Part of a small language model's weights: rotary positions, 6501 steps.
Each number is 500 + 25 x the weight over its row's rms, rounded and kept within 0 to 999. Layers, rows and columns count from 0. Numbers have three digits each. The size before them is the row's rms in percent of the matrix's.

# up: layer 7 MLP up, 640x160, rms 0.122, rows 14-95, columns 0-79
# down: layer 7 MLP down (transposed), 640x160, rms 0.11, rows 14-94, columns 0-79
up14 107:486436516501520480517498523450518481469484511526488503516522472523473470475489536509525525504491510472480474528482510534522497509521495499475495499532511526512530474514490519488479525515541474531451512486507494526477541505538546507508508455
down14 114:462474482492487482502494521482463482512512487521482499517466527491492454531493496469465467506536495507499541492527480456492474511497502494464480521514498530516499483498457484517490509457449484496525501513490484495482508547543473478491487471
up15 116:482452492506482472506518492465473497481488531555455492468494508509500517451477503476508531492484518470526457524489509529493479506521524473532438529519514503553497496531486518506478523555508506503541479547484511511498492520561518498517504480
down15 118:492521493482557462509456486498492471483479490519523509497503520501495479531467557483470535523477508497532493541481519521474521451484502473509481504517543478513513491489514503532473485476499494455510491465519479466523456508506525469473532488
up16 105:534485516554488467508508521485540495460528506520489508524528497511494501470497495482494504491522524542525486505500488528495500503450559520517485515500547476504496493490487505582475478500491518480513516541481518505497509497496484478520469475
down16 109:506503494499484467523506500519453518516512483558516521491509485485517442508462511485503530484486490478517494496538528493482534500528524476490497478504508492489539515498510527451490528491451462513484497518527466525482503428521497589516523509
up17 097:507485478446509478534506486464527481523512481508516516543484481513497474472496465450493505519500539517468444484509502497489503492495504458469500479507508493529532508512445536577498513496534464487530456514492485506508530509491503515574540502
down17 090:491511522546529482532478495512485457501527506492490461469496524499526496527549529486545508457460516492536494528508498501517498509542491542499491496543489448502478486474535492486480468522490508488459472473496542490481485494549497472475512518
up18 093:498481537512474481488518513489509506491526485510511457506490477490534523518508476512422523515491483531478513495514498517484464501501484587502479438511501489499466494488465520505493502520462502541535474524500463508483517546516530528519506496
down18 087:525492533508473507481481510487479491544464497497492520521492518473499535463493499471512502490459522501503501524457481502528515507510496421507481546468509467519524506468536527493489512514532537498465509499485493566530480485503463466488494476
up19 093:469501525482528466495506529494511496522529512495480511513506506487514513506473480502502485490516486514485530518522506526488518513471442554490482474542559462518520492518482520522486498529424504526493500481506526542543528487516464490489488476
down19 084:497557516528459493510543457513509523485469516461522512534517513541461505503494495467463500507524492452521499467490469498521510469542564491507491550463474478478477510482520516477526489472550515487519494520501474491480480510471514476505529547
up20 106:493490531533502471498501519508532449474529500532497510536512517493465510474488497516437507479533451501470489514474532473483463524477505527475523464497551501493512514456469464543472506498508475523478458539485524507498481463523507501539467524
down20 105:540515488532468506486516496443495483513464506492538478492512509495474522516487479477466465497522499550463431521542500497504493447451531490509531482548485519482495518513499489496507517467505504486527523495501509495500515538496494511521496495
up21 105:492500484529486518504511493490517531477515484526513497492496490522465484518488521505478494450487516492502492478472508464484439502473493482510537466476523503490466542471497449525475526513513508491536502508503546531503535487510565510556494530
down21 097:457500490486556519481508490519530518522503476475500519513501546539498538495476477519545462488563488513500505550457500504522507458476520481519491497528506503500515526471485497453491498511495510491476507476524486472505487524494506502448482476
up22 104:521450486499544487494496490500513512494521515529504470492486507573504516492474487501488507520505437508488510463526492544512501494525518481535509513478550480556529503522504479519527469513542499468507526508493483526549524566480528511521506510
down22 102:458516534532439501483487499487488486472493519511523496477511484497488500482533498468470465498505463500466501528547460490520502483494497526511494497448488553471460515494501502474484478467535489534505445547577477466446528530495537496460532472
up23 097:498498508524506544479465499498499521548529495504474449511457531506496498497511488524450522506486491514477483521443510497468479508496509536477525481478497439504460488441480505536512529538553515575522540507503542531516487501512506472479498482
down23 091:522489512470483492507516511514542491475507507486522557481521521483487504490490503475492467515510504500479518479477486499506510524487517496560499492553505528503512503505473538525474523468470511517513506480488543477501565462471486517518458517
up24 105:478516469539488481525516501504493509488527497523525439519484538547490494467510489515483497525516507478493496503495462481424499522503515559504498524544504515559525524483483434516516499487515471504469512550515516508486526518525552517522506509
down24 102:509463498436537531461487520495540525500522466514483553435530483474475506539491494490488529514485516494513482492470535480507522547498487485494484505527494451471496474505480501482520551512488546538491520436492509511513472532478483501506464492
up25 083:508486482537499508531496485476478490468509502610466539475509507505478482517459525468523457561508492498487508494515522472486525501528495500505480451522493472488526476504514458466477486508457521496527450495492476554521504507550503494501476492
down25 087:473524495470466497471534501538492530504479460425506486537480509530513511534537497522471499435490509492471457521520541527489455512476522451515514513461478499566515487501502504504484512486538474494511538510474478494499514517515474502487499536
up26 095:530499478508526446484501542474530489518525480535413443500549472518470525492509508487487498534534502536461497479465490459488523530502501501503478519484492499494508500503522485540473517494486502516477501467496512498523490493494482459511489471
down26 092:455512498481526524514497519460506531525459454492529521497461518488529522493529528531460525465484468550492487499479474506511510487532488493518514514513503512528519492479503474456509521470523494475521534477489457544493447485544494509462514481
up27 105:510521481462525488524487482466481489510552505507508491505449549504497530460471485531488538515468470489487453506505500509479478547489491499455520479461514500533478476554499514509463518456506498503492506503462529521499513476535477474514487498
down27 115:506514496491480503496501525466514474480505506487537457550512491475461482529498496536490502491504507500480536530492491499512520514488496460475461533484492577508526543463530491489525484511490491505534479484484507504481520468494474502516522543
up28 102:517497503497510528524511495470531534472515503493527520485478514481506491467462474468510513464492474466494464454507497479526487536533500481489528471500480489526468480533510467533466541471509462507512499513493527543484524528520511483547474481
down28 108:502511473514528475486498434528487461483486501486513465498473507504502477474511480494491499501509529496500478522526457454495472515449521440483489534541531504499511540469488531499493497480502533470499466496434515487455528455522503477481481496
up29 092:490498554550515517512484551476488479488497552518492496475481545497486492512484484515501520515533469539486483524471478528460424534491533504500456512496524506503524474502513489517470508477483493520474506497460521495468465472506463464498528545
down29 089:484521508521486457525538470535509537522490500491516476540530482515474509456497528506525518462494459484539506477488498443495484490517478530499527519467444518559443497498501489496487486513539504515560514472525465487507483513496532482514519469
up30 089:511504562487497526479511505511495519522488482533443511524522506488474433508500477514509467514485475493535537452506517552512512496503502461482510505515517490519506508515519521475510523489479480509482513454498493521493450496491496471491505495
down30 083:476486451475529515526471472467485498492568509515477518469535453489470519465502530515459504528488495509514486528528489496474489510488534490535502485509465463527532484470508493477510476562523525516501521490484493538533476519524485514505520529
up31 093:545490512478509445449515513516540471518547513514491475526496579473516530505488508559483506471500517475460523469541561505480485515468513517480531495485498456489488479496494518498507528497545530508489487514463508523496491503532536442501506546
down31 084:476490565510529520523466526491469561464510492459517494481439492518533505471494496472527497510475519499469474509490464483536526510515498506569446474500540535544506446435500521494515502523499523503528470524498529486502469504509520478488522460
up32 100:510464539497497522480525468504541476513499506544520504463482466516518512522481514532475502481522449510506467463510473520488454527468520500517497489460527529508465501479501497524478516448482489544465530464508507491508472494499476466522492502
down32 093:481557504472490469516510516449469467520490512532454517463501481538516527472453461491469523483464524467515480526510538518482476480490492481476536486529499493494495475492513509500482529517504507465479517532501521526481485484451514512501503497
up33 103:495509495550535491537495483455521537501526488516482481520550512480505484465464441470509484424476527482481504545528521541505494494480476520492449509506485536525486489484481487523482509510536497552497492480478530519500517514509489499537493501
down33 105:514513488539484518471481468467542482576483494560466535491482499515538548463508507482525482487488491497494485489491488514496519484480523511490485486516523498509493539498495525479541504533502537475530530463494507472467534461510464482531538495
up34 097:492478438484524515543546500462531534485494536502455477546515512516472522515513434512518520487507519483531514535505516545449514553506502527515458531492517473525479520491472449529507514472470523490500488513485488518520554539472523515498480503
down34 093:484503602502482518460491499499523498485470523522502525493485516466478488514503507469477486534453485564490543475551488441491501484483496493468514514500487511476499474500494501504518456471506486534526491475468494476484495530502535511489548485
up35 107:509476496538479481536457463515521502507500516522486526512447520483489474468476471474489532513481477498501512471496488538482507506464544470487491498446533496511512480502466504499521504522503493513469527495463533499489478484520525507522533525
down35 113:484472508512486497483510520498537510495546503553510503464444483511552463508500521518532500502467456504547530473498497496516508476468465501515533512504502462501501502488506505493504495452504530486483462458486524538507475535553499481491501469
up36 097:539469477519515482507512509478523476493554511491489487472458521527482509487503499490487478492525486508500501534498522510459517538512546456512510489527487497526535468540471538527515537505490466525524515495471527526454543516498520512560490499
down36 092:506514542499494520514518477508465491510477520452494484510517529450497526508516499494509516489498516487503498467474463498516462485507488555509481507481502468477487495495492498505481504504503494498466497482571504487520428466471487524492539533
up37 113:472477537516483478513467506490470488475546499514491480504486472516510472489469507532476476479518498456512496479494490537493520523503497502470490545516531533496535482521520489465474507470402464506449520540483509500529455494501504472532514521
down37 108:467529497480484477477509484499507492563526489478457472518490537466533511562528505489487464474451475506521510520528526491503544508527516508515500495492467486518520540497479546466515519495526443462482525525490495537476487495523531522476507516
up38 087:514468469518494545560512499476531522540491503509487481479501528535473561471515492467513504520530533521502506477501502493516461505512524551522499500532500524473465494520483446514490511508512488487527543492507504443480551501495538484514496504
down38 087:530499505483483474508485494500496492473490529467480496533493495471468441517462505517483508477469516488455505529464505503520561530460484454466513490458500490566529530497506535512508477513481529494471505504485488554516449485516428517487511507
up39 087:486489535565507527479483434508482559511493512496470510490513489544459502491519539524499525494541538511509516478511490457527466508497497522463492518469497520509521469523473464475498545494477502543523538519506497482478495525510500514480480521
down39 081:529510484455466487496502513507499461497525500485531490496474512510553468495488461472499538515466466480500475535513500524476520481467509468494453478533496450482487507430531518551506466496520488477485466482503501535515481506507500497578529478
up40 116:519488486489504527529499538497531480450490508528492478475497509521490473472477479514480499495547511525497457493458502517507477523470558527499442516475549521508521495540510483515492526475513515466499530486467515534470491515539467500515468503
down40 122:513485446552522489495458487514480482482459468455531466499465498487469499457518499489509496498487543493480464489543484504524523526552497521509528520486458555475507528514503504482491507512523504468510579496546503544509511506502490523547505512
up41 110:477496482496528529526480471485504504499481486535441475405534536510564503467479487503539473469484493495496512505496552516484486516468497536509469502479505517519488477534506487480490533486509446496476489546502503482493506483513505510516519523
down41 110:537518470533457491487512556489498486469507515505531471467516463516494556458542484446459532476521465499501541511506485511530557536516522467553508494494473494530528487468483444500534493456508539533502539507478485516502491495488505525496459519
up42 107:487447488525520503487583519499514502501484517526499421505537447521514512478518467492518535512498557493491467512505497505488509542519479581470508516512516486518543465488478510491513516496496482498540498495496523489512543495486496495488480474
down42 110:490481503493490484451492497503511544560481539532484498466467496437513496546508485480567478535495494496487513493540488519484522499467457514504552455467499501503495478522498505508517450499497507478524500491528488495508514492502494502495495464
up43 103:517484501548515497518510489470535539527518518508492479460498477494475463491503499506517507521489539475486479535501501498493452494446502519495533527513521505531528498521533503474506502469526486504515486513502488491486518451501503476498507434
down43 109:491502472471522448508490504501502533503486527483463503555500525461522473541505462513484483532508507501487525445492505527474474501528472497506488528538537546539564500482517481494530514493501503504469509542474522500446530505477467471520488482
up44 092:524484514490531537517516504486538456547509506515503503515511511505510493495494506472468474525495477468485497501449497453506480500466525470484527525497486491508491474502487470506486512461511454522494543501428561486487530505495492437507519541
down44 087:488511504508498524485482503503517523471495502410493518462508497529492519489474491475536523506511480545485519493495504525475486521519538487515480453485466458526507491493490495552517491503470491519526471501536486544528515514528558516481517457
up45 088:483511486524462495490460515479518456507496517512507499485494498535496495483491531488497459489506540481450489494469517494507478490523460528506465493543508546500537511513475482533494486539505535559469513525477541481470566516498471515506510527
down45 083:517496527495545486454522488512491530505526492498509499494515507462471497488507494489480515490475458531539514499494498515470498463475499494516544509511528486519478505492511485475500551434511487475478484472537497491529478504499497486515495493
up46 107:503505497509487503492488463497507502503568510518461491499465545511497480511476482512463514528508485509461516472500523479465492507469530497484505509477546499534489494495485493520520520496503483530512499547525543496558523525526512486486508475
down46 103:502495471468459548511499526493513558532464487482515465501492492486474465475523484448518501510466509513507534504491502543517517487495517470502495498449469508491520504546511482441487455474554520483511505518510541494476554528489531486503518510
up47 100:500494499483530504519518466512502483493541499508487477475535476514494516512527470520480504471494432460507508472517514518499482507513533509551534527514507494506488535520474492499505553511519466479499528539469529466499528557494532483529483492
down47 100:459513518512533470502486457472506477512538505513499507548480533487526508456499496505486532496518494538504441522531479462457529489506503506508504506495476491486482474485504487494522505540538491493511518460456526506476533499504481440488552505
up48 104:489429493497483513486509501457490525490508563512528458482511509500497504479495474487464513488475533479511511473497502496491499499476515497542471524465496509527548496515503497490512462476546457538514521538481512482492481542502493501480511512
down48 098:481505534507511473521518483530516442507512481517478509539485494463481473494495490515490458482547483550538498529481505503479539483526474514471552467535514520477485501490497469524479558490472549480541502481478514519514524493522456506524467502
up49 087:502486480472546503540513461492522529484493512498485497498493480515492572481491468515503543486492534464484479467478517534510485541491540521510455513477517541475475503513536485508498514493489485487508486486496501510473506534529517498507489523
down49 084:528454516480511486469514536489460481510504477485516511484517521467496496525487566511466479522484490528522526508540476467451489482524485525489504516511498522478489498491464521488542495524505518532524498522525505506532462475489446525459498504
up50 105:512499494496494525519510542486487508484485492503468481555518464522466498484480488529494499465533514492494471514530461513480500549507478491469461502501480477509540487499484511531470530485470486521491524498506498548496472498563481486513528494
down50 107:527525464484533505519498528491534503524465511483494545539469504457497467504480500513499483521479507479519497466489495526512516518515519521508540488502552491517452522462512544458514502521490474505512475499481490515509450446489483515500500521
up51 092:497465534522510519512493470493506491486538489523465530532525492539464500486512521509437515505537506527523484523473450519462485546535510493482497508499541504497518526468478496545494539523475515489495519495469518455536516488493497460555479549
down51 091:493496472487508509482453452485501450510499524481501478495522549516505484496513521478500503513485477502515489487515541493506447480498511518506509498500496515458514453552534511483500500542453511497515480511475507510502481551493499529462500491
up52 091:489470525495528495480520548498492495492524487494467484489500535508485503483470548480472500513496508536467482462522514506484506544475484533487486502482512529512475500524522499492477504428490443552513474487497540481506494495484510498491513503
down52 092:494484518508499498540494457483481450534485478536490473529482465503493492526532487515535515461487505476471519550428494531545524475446509499495493490518496475553504521494493485526526529547534502493465524451471490501467514506512466482506532509
up53 114:497480528521518519515536474482500522539489493524500496515525528537503550460506503542539496494520500449455415472507505503480473526506492538488502494476491465501483487517505491529510522512485451500483483481495514471525515528500498504505547543
down53 123:472472476495537498493556531516529508514497453516440496481523511478515501519527497508541519517519495516485520522510484511471511485513495501537484519562497480528503492529521496544509509489507571501508486531522474521525476523491474485487495475
up54 106:452487459528489493503479479471500486495500473515470479491532484510486491487495491530577511548503477462504499493437534483486502545484494503526518474502502512544482497532488478551479491542509500536507491505518521485512531499511490509520548484
down54 118:482453518500509498514503499509500488536476537464459506511542495468470492502460476503516546498554508501507518443467478531502522504488485497503498535479511503522446508522523475509501493551509489524506454486487511509537524561474486427515530508
up55 105:549504482559512530512512512502517532505513503522486502488537544511478498493482469502476472474512477487449519438532489521518503525521513505519481516444515449505512501495518469542507491457520495496546529564506482493506508510539517492493517464
down55 099:495502525455530465468531541502502452497464497481497475505444504477484498471487519527469497537520525528495470519448490501500476463493463514489509450479509501508520518518488514491479511532480488535489520482516522492513451473465501480524475532
up56 095:492440567508507483491517530477530491538505515508448450512531476510485513464532511481532488493532517469496473524467521548471495507483493488527525508472538482527473465480476528480506493521486521506487505524488501546459477504506492487520534490
down56 091:527528508523524492501489485500479473487506482483488491477522441506509532469479507462504488523508521467462523487533486535501537531507438485487510456485537542463469505478492508504526510522499491479480516504498477512499479497525524532491525508
up57 109:564492474481493526470524509479526504555534504537494488471528492487488460460504418471536517507535498495523486531475498490473497527485498527519512457487517458540468462507483526536513514452454490512520506515494496532499506478497484511491501511
down57 109:525494449543534545507484492508506469467524516487505459528516482505510520503504503508521487502469544460447475499496538515516483458496512530521534471460471491475512549535461499572468479505509513509504477477465519506457471495521495499474503542
up58 105:493511517478508552472511509489525460520497498508509463491524482568489520506475430515497504467517509522513507459465473506466480520473523472478499533531502547513545501553527463481508494460521456534516510494499524471533527509526503475485506501
down58 108:492496484503524519503513481504470449490530501505497499507498526513452491519494479502493507491486496521484504509502499489523531497493490496482512534478531468536482476508443454495503517526476525492501514507484489502513513456471462493495426490
up59 094:527476505489516532510468492484522486522490547491502475495527525491468504505536477467476511489478505519505526526480517545531502536499563482476490481533520516523498541517456541575477515482491499488514513493481485511495534478510442465487528493
down59 090:478481444493492477512517526504497537505479475456484545528546493529503498535529502516507520486505495493462498503494585454516503499520524500502482486523490531513490491446493506491538484488507480534495533509579456498473498508500547473501487480
up60 108:489430464519498553513473528450513527506501483516517526488507491525537481464504481468530526513524513475440480463498461517496492506533497503518506535503507451520520475500520521474463486505474504505518473531515544465539568487504489526534496468
down60 114:535501457518505532485497486487541502460464479496489482512499425495482536495509500481520519469521473520479526500499494499509499503487518492556507501512486516486481507537511456481535451483494500534504475504472464469519535513521494513497505498
up61 099:538494472516527526512496529476492495511504468520528497506474499558535488457466462495519481539476520474471477492497514510506506502488461560505504530518543495562516476486529506491492505450454495500535490537503538501517494501538538511552490511
down61 102:519519509477504535502493504521485483423492509481479502509430516492497561480530545485470467517538462512495495552494470494534539487513487507530495496470523507463531535494499476485495483507464519489484458510478503488512531512498505499469513505
up62 097:579448512501542467474497513460508478546526506519496473508479531527507511482480479413461514482490479467475475504474500519466507499510490490526507481514528493524485482526489527546476519526447546519468524494456527531517514468505488496514535487
down62 101:485481517521540495487492537487484441506488523501505501529517511503484454519501504505503471484529514510445507517497477495529463482501495471524509506493542483491471534455515503497506516491533521499479525487477528522517520508552479440528532525
up63 098:448495498495520489527516502473540461493546518515441502480491467472514457516500504513461521478513474482517530542497514529453460507502501473499514506509491504517478462473471486531501527546493456520498521478478531489546473477509509434544490509
down63 095:541514480493436557470454543532497578506452507508523464518507501533475550466513494473457506546500486519465520486502514480503526496514514494504490499500480517507509522567485493441502487498511485497532515508519475455521537513527502523494518516
up64 106:491468440494518501532487469455542451524473442519471491519558461514458538522510500493515484504516527491465460531510480531461465515539511499502476526534510460520508518496513495533518485501482493496490477499452498501487497522558478515510495511
down64 107:459481485490480533502454460495516487511480506511463484513545485496487492508512514511487452531450456485534508481475518474530480482495549453485512528524533505508470507511474502455468456556556494530517520517497479487506509470538507460524492522
up65 095:519505532467508483498458485499512503491506480497503477522475516510510508499505493526444532475471536497467473497463566523496481509508525527472522487486515502531455474527465522535487535546545498534519511495488510513531496512557540468475522494
down65 089:500460518531482525525518506472499525522502487475525467486503489496527451507508497479546448495536475454507531478534463535474531487498489460503531473524478510486496517479510493458473501490480503450462487462486523514455518525485470454529486496
up66 085:527489504515480514490530498475488485504506484551477490471521473498470525517483465469534508485521478521500513531511474490466524515540492497510468476501518505525493538510503520542447506477513534535533484504524513509547505519559494527518466493
down66 092:481492512491499512495484501520489483475484516427506495543480511517474504501508508500473511514487534478498484523508576527517462512485496495473521513498485504452496434493501486475528530525490500496504508502512505516482479479450507459506545523
up67 095:449495468532487520495439494478489490511492485528446501520519488517482496474515431515538506488535493476509474496510535550507464533504542502477503484474523495529489509488523493476495508500458489476491473521484481520468548497494499496538492513
down67 094:522527495504478507496480502495475512501530479546491519500465511483528486513479512475465504514567496502477511547475512504498564479528471504516534534510471506486506504465505452513527492531502510547507534477508468502513495485517475506472462447
up68 093:495502540534528487528545514517493516503512510524468511530528525525492509493484494532468493488508483522494470539520519497524471505467509493492505463513520575525522463545492485486492530497510470475512496513489469502476520512464492495483500533
down68 088:504540475489493539503505544479493534534503470496546501506469485499524477496544505490526472479491481525550528475489494499463526478485521515538491529520479500553450463550534513465534495540453512501480499462486521521503533487506469502485530502
up69 089:528500556488518516517494485476527464476550498540461488493582480524507536514490460526532498492517447525521496521531469526520498547487453521495507502506532475500515531534474472528516522502482489473492497497476511543534516463529491499505519498
down69 087:536479491502523500470502525527493490553479502489525506497474507522517453507519457504504533513473499493487555542476461463444478476487452516546492504503497495509477481503518507502522439496529503487510481507478530492491502497465478453490483514
up70 093:504469482511503496502525533478536505536487489524491498519563475514502548507478553563468488500483499477503510497457501482461481528546503473490494486502498530496495467493533494510525518518494465539508485495498515509480501544452504478509522539
down70 086:516490536461533513452537501563502525463486522474494506492488543491497444497483502478485454525517508499486514492529481525518522470472497490514515485497527518492461467482502483506474492460505550487502492473473510478498496468452494461484455436
up71 078:486520547473506536505517511523544517515512517500481521476544535478501500486525514525477513457502460485459496478475466462523476500488532508503477512497539550501539487523547478482426537470464478494514500501494547513485501491489504497492462483
down71 074:525480456523492468528483476505515486484495489494525484531443482528499493504489494491526500503519538481505511527526526515479526491536482487495525469518445447511484515467465515513564467556532516484509508499489482498512499486510493507521529503
up72 109:452478494509492509540505494489518521482515460523465487504521485501537499457487487505547481526470462488533504489538514531501511546524503493541482485521551514492518465502475534510477505528502487514451482469479519481498510487528545513522535485
down72 116:515529489536496540497494493462523477485518512461502485462507478474486471473524519502508488482501481460522525491475446524468497539511453520499496478526532513536510498501513452475516505487463472538501516444503517480477473522500545516499493492
up73 114:474495469480523493499443541517515514502553519526486483492500514525530490482470482522477514486441440531502498467509489504512483518494502462486471483503503508551496513519526484496509531441495478522482481508489515527517506464505543499517489494
down73 129:504491504451454517491494531482509503476507512526502497450506477498519514489493466523466497491484453501488477489485495482504497525555492530463499488492491508534510519517563522530493511448506499511539500534490489477520505510475500510480477497
up74 109:478483442533501526505484478495513512492502458489510478498480470512497473473503503514507488499493522488480516479462501508452472515526543490530485524532503506512518471477485511445531491529503461501532464512495507500483485528527540459518525527
down74 115:503511508477483535505486506452517502527479512517471526534484460564474518478538456494516504488509478498533548463474489527540500493495508521474545487514522468500516541532516491518520500484475506503519479496499482484516456497522522513546520520
up75 082:485494508488502488520487479486477539515485499518538509512495565494504508506491507470505510529480486484460521524501532505529532485496491522425514454505486431510455517532489470505489515508474449529512518542518481523478505449504524513477513492
down75 081:499486510534474511479484476489550481507485485503467510477493471538497508525511495528473471468513492522549508494486464500499479522496493493546471550504509539479537500503480578525495521501513533492484511471469537469486466538461484464526525523
up76 104:524491514503516536505483564483469537496487543514466503528492569516455469492493537524517485561487533477456509520479521545471491528546511493532518488542502520530493474492525518488538555490485505491505501537465513546475514508473463508508515503
down76 099:459481496541475512499502475486549504535524549475488471468505481496568488497499482509476558485482515529491500476489518496513476534470436469520502514498500503491495496512501513512553463470493558505472499545506458519554481486491524490471513479
up77 096:475501509502515510496468457470497438463531518505488480503520500486500490460493468547540542502500497508489459529517490517529463496489482490496486509543531526531549448476511494551457506471488480507502528526475481532510507509484506493522460485
down77 093:572493489492481547445519530521487494509449518539515516528488498491547515498493546499520479515478496505496526518513505475560529525443486479487501498495460457531479536468518490498493479483511478466514507483499539477494553477529470538499474512
up78 104:512491492521468549526497524477505538497478486522492471485534512535488446478490441513543495462493528467468516500501483485489479557545478505504496457533526530512481465477473486524492476499491483489513501475516499525497495542534499498507516499
down78 105:518506499541508534504480454465502453491487500535482528464475481489527492483510520474505503506486486520455460510488496520491512498492470477496508470536503533495524458550550488538491514527532490520449513496507519475528508475482463536499526490
up79 100:523467510480494493537509519440523528506528537495532495495504511483484482472495512497507526508477497510502506513518468534493510560520510522503511484518523558520543463530508486501498499495464439526513497491517477503454571482518505491501497463
down79 097:533505457457526482511507482512531498519533438501498503487503493508507485484497447563448528487506544503517521472502505493488472492470510489501492504462525456521499549498497510510518532492508510487484463487488492489490530549506523457534522502
up80 086:513485502466510493509482520472532492496517486549472537504519507517499477502450522506487506506519524528487476487523487500478495503533496530561472446544477509510487465502448512510463483500476524541479516531493502530510503475539491518518496470
down80 089:446528568497492498506546504538484512519495520444531496474466478490501499537519482504478520485468487473490548528548451524520503466491487537467501502460472451458486528519538511483526472484490498494498516507548553453509483534469473513510509520
up81 107:556502506509544459503470549492572522500515503496501460472530478503503479496476486503455528521474447514464488505453503513510464545459486480520490511481480486503523522513512498528473489460467494496505504498482486503500519499530457467517508490
down81 111:556480504464537527480533497487488456479551487530510495449495496490527497531550476489509509513482501510497532506450477529474519515516495542505482498528508477495502509452549491517478540528483453472464514505473538483489524496538502473465489514
up82 093:484481445534522520528507501482471510452512465521480434500517511508455467500483517491484523540483521529498500508513489507481510511509509508501495453531498495519501528511468493477481473502500506523521464532486478565525518524476550489530548460
down82 087:481521552518461446505538514533503487521512521483503498488447460496499516484521500542510500477521501475503528505472479498491497445482504488484492481498490480514555471555527493541501525542538464495504520494504509469503511464484455483467481523
up83 096:525494469472510497514523486488513482490514463523514527525492483467537498494507464539456481527498489454501496498448494476475422498532532528471447494508500540501508534448547524522511520516497486481534518490468539553473507498505503438563501481
down83 096:485536546511510542516515515542502513470437531458524511468499512503492475515469536455501511506498480548468509495513503514456540466483491519503525489471535474481487446502492462515499504528515478454509481560519465478526482445494500515476501540
up84 097:514457502529463506553553470490493560526511492500516489490457471527546507480510471509483464456512478489492478509475515475467458486536493521487520495565481474504502488487486489513517548524515465503512467485476543518512489503487561520533494476
down84 087:490512483471501513484501497488495457465486508436459497524533509475467487512491521487500519498504505480482517487480512536534499503497500523506511503487527511475477501539502502506445464483498481527495498549483513471461514527543471479507534502
up85 101:506502524467504513495438520511499516523503544534498523539495568488529514510428488499491490524482507499508475448508493560492473488494501470548508504492490486541477472533502503509506518489455534535483486504496529500495523475514474454521510501
down85 096:534480511520490430504487523467497515495524479547523489452484498502528518495504476501538493568514516487470522503514451472521489486508511578483504497498489468500527474473467498434493499518510520489471501506476474476501508516490486495505481506
up86 101:499496491500499446484494480494525513478539498513483474503506515511522515492460461518477497478480486460486498446514533505466512516468493509491491510499520518519495516536523484527462539533492493497466538566527533483502470501543513488506491512
down86 092:527516488540480523524512554522463494551493486498482509491526496506573501497476491531552461499527523500540482503485497518513484496519487495490464513526526510536471454488474480474516484508460467497511491517513503518509558460498487490507472492
up87 101:524499492523539516555443486497495489474526474509499538489534488504529503477510465531513525470490464481487491503476477526489469536479495488496517488519535490516476466499474467486480506500484417511495468530495536526462552510522506500515511536
down87 098:491484499520504471488506561539525544506513527519504479519492539496491560507524512474510497474466502440500487516494488494446481488484490490494549508528563515473536497541505496465496492500517521458475468506488511483491495500493488488467538519
up88 091:511497499530510543520548479517494468515521507511465469490541543516517540474521475462507482483513457482493513530490485523491497519508490541543507515472545494505569494520499440492493521460471481518507495515491499515480528524503546462499509505
down88 088:487499476493505509488462487503491486472494515525524479480465511534494478568505514515493502549518532498523477488480528509482472461514502503490478529470459476454497543518515532463453483512499483490526500494508450530508471521511511526528489477
up89 099:480514499476549527541500490482555475481558464525501492486508488480505499461473495485447500531490454566502507527459520528453487510489496467494500543515488528498541504538510485527476467484537509520484510473481533496481528473494507472517467493
down89 095:454555496491482528497513480529454532535474500492546465562463492484514506511483483544505491531478561512477496523494531459520507500467527501473517479471520512515513499505476487498522445580525484570488532504525490489506508524497485513499510539
up90 095:495484438480500492552554492461528523495491531538490470542482546472522517503491480499491480464499539476521495550501495540449509504500548529541485506534517454529498480474469523516501470541511509543482490496496532538502526510490514496534495484
down90 092:511484497526489456495514483469522476524485494475509493522489494525464481473514532479521483532486536507488511539489527457523453525483482514494552505519511496509514486551539526510434446482464504486505517486483503435481512479503511474511499562
up91 097:510510482528509511515455537458529506474529555517489485500494481506460504480474494529473507487490485556446484494496499486460474538516532492478469504494534503496524465499501432546500538473494458529460538490510521506491479501516485460512490502
down91 115:511508514503540512507499534440509527470533533480441472483493511541475492503515493547482521494511492503446474492454549505483483518538535517521488519465528489547529485488501507521498525496508487498539539467434506446518503513513465515478496453
up92 115:526492528476544508544554490480512482519504510564516519516509511509509458466490441509499483462507495471442497493483479459519471558525492507515467509501517564518563472518512510489469500466496473497488546482477522495473500544496490481532516495
down92 141:490532486460498523505493526488525508554476525513493520496498529512465538513438520514476503452516524505486496496482488501509531512538483466462477515509536530492487481511490492463478521517483453483481514502463548489499509539500496509467513492
up93 098:525431465502471515497498527488531521497505515504533479522463491542537478506500527486474500513496499508513541496481476515491518522506475547508471514528533508528517481503504469458538495484513453532507510465492493517497489521529553515491471475
down93 096:494490507504470480490499478494499512495511492509488524514562461521494498448537480459485479506506498474468498550498524506520500513457489507534508519466502479488491509490528498525509514527495492468521463518476514543515512528487495454580525502
up94 108:520452526517539492504512507483500464448501485523494459485495517499489485459450495490565490477479463495521488520514551504511515507517489505521484469476556543516495482491493510474494535505488478505510500543471538507511506492453495512518452510
down94 107:534495509479493548481520522505475551495453453504516505474490487473505477481547531514419515561493508524466550525522482548516488467526510547512515502481498516497539498484489493511516538468504483489505517473498497489530505471488496450485515511
up95 106:453477490536510518508456502490527493517483488516499444517489506580453520503478515526510508513490529513470516503496507505462513523468483549516514443529462504525504500525473485508509526528518472533525501494509495474486515522503517518484526481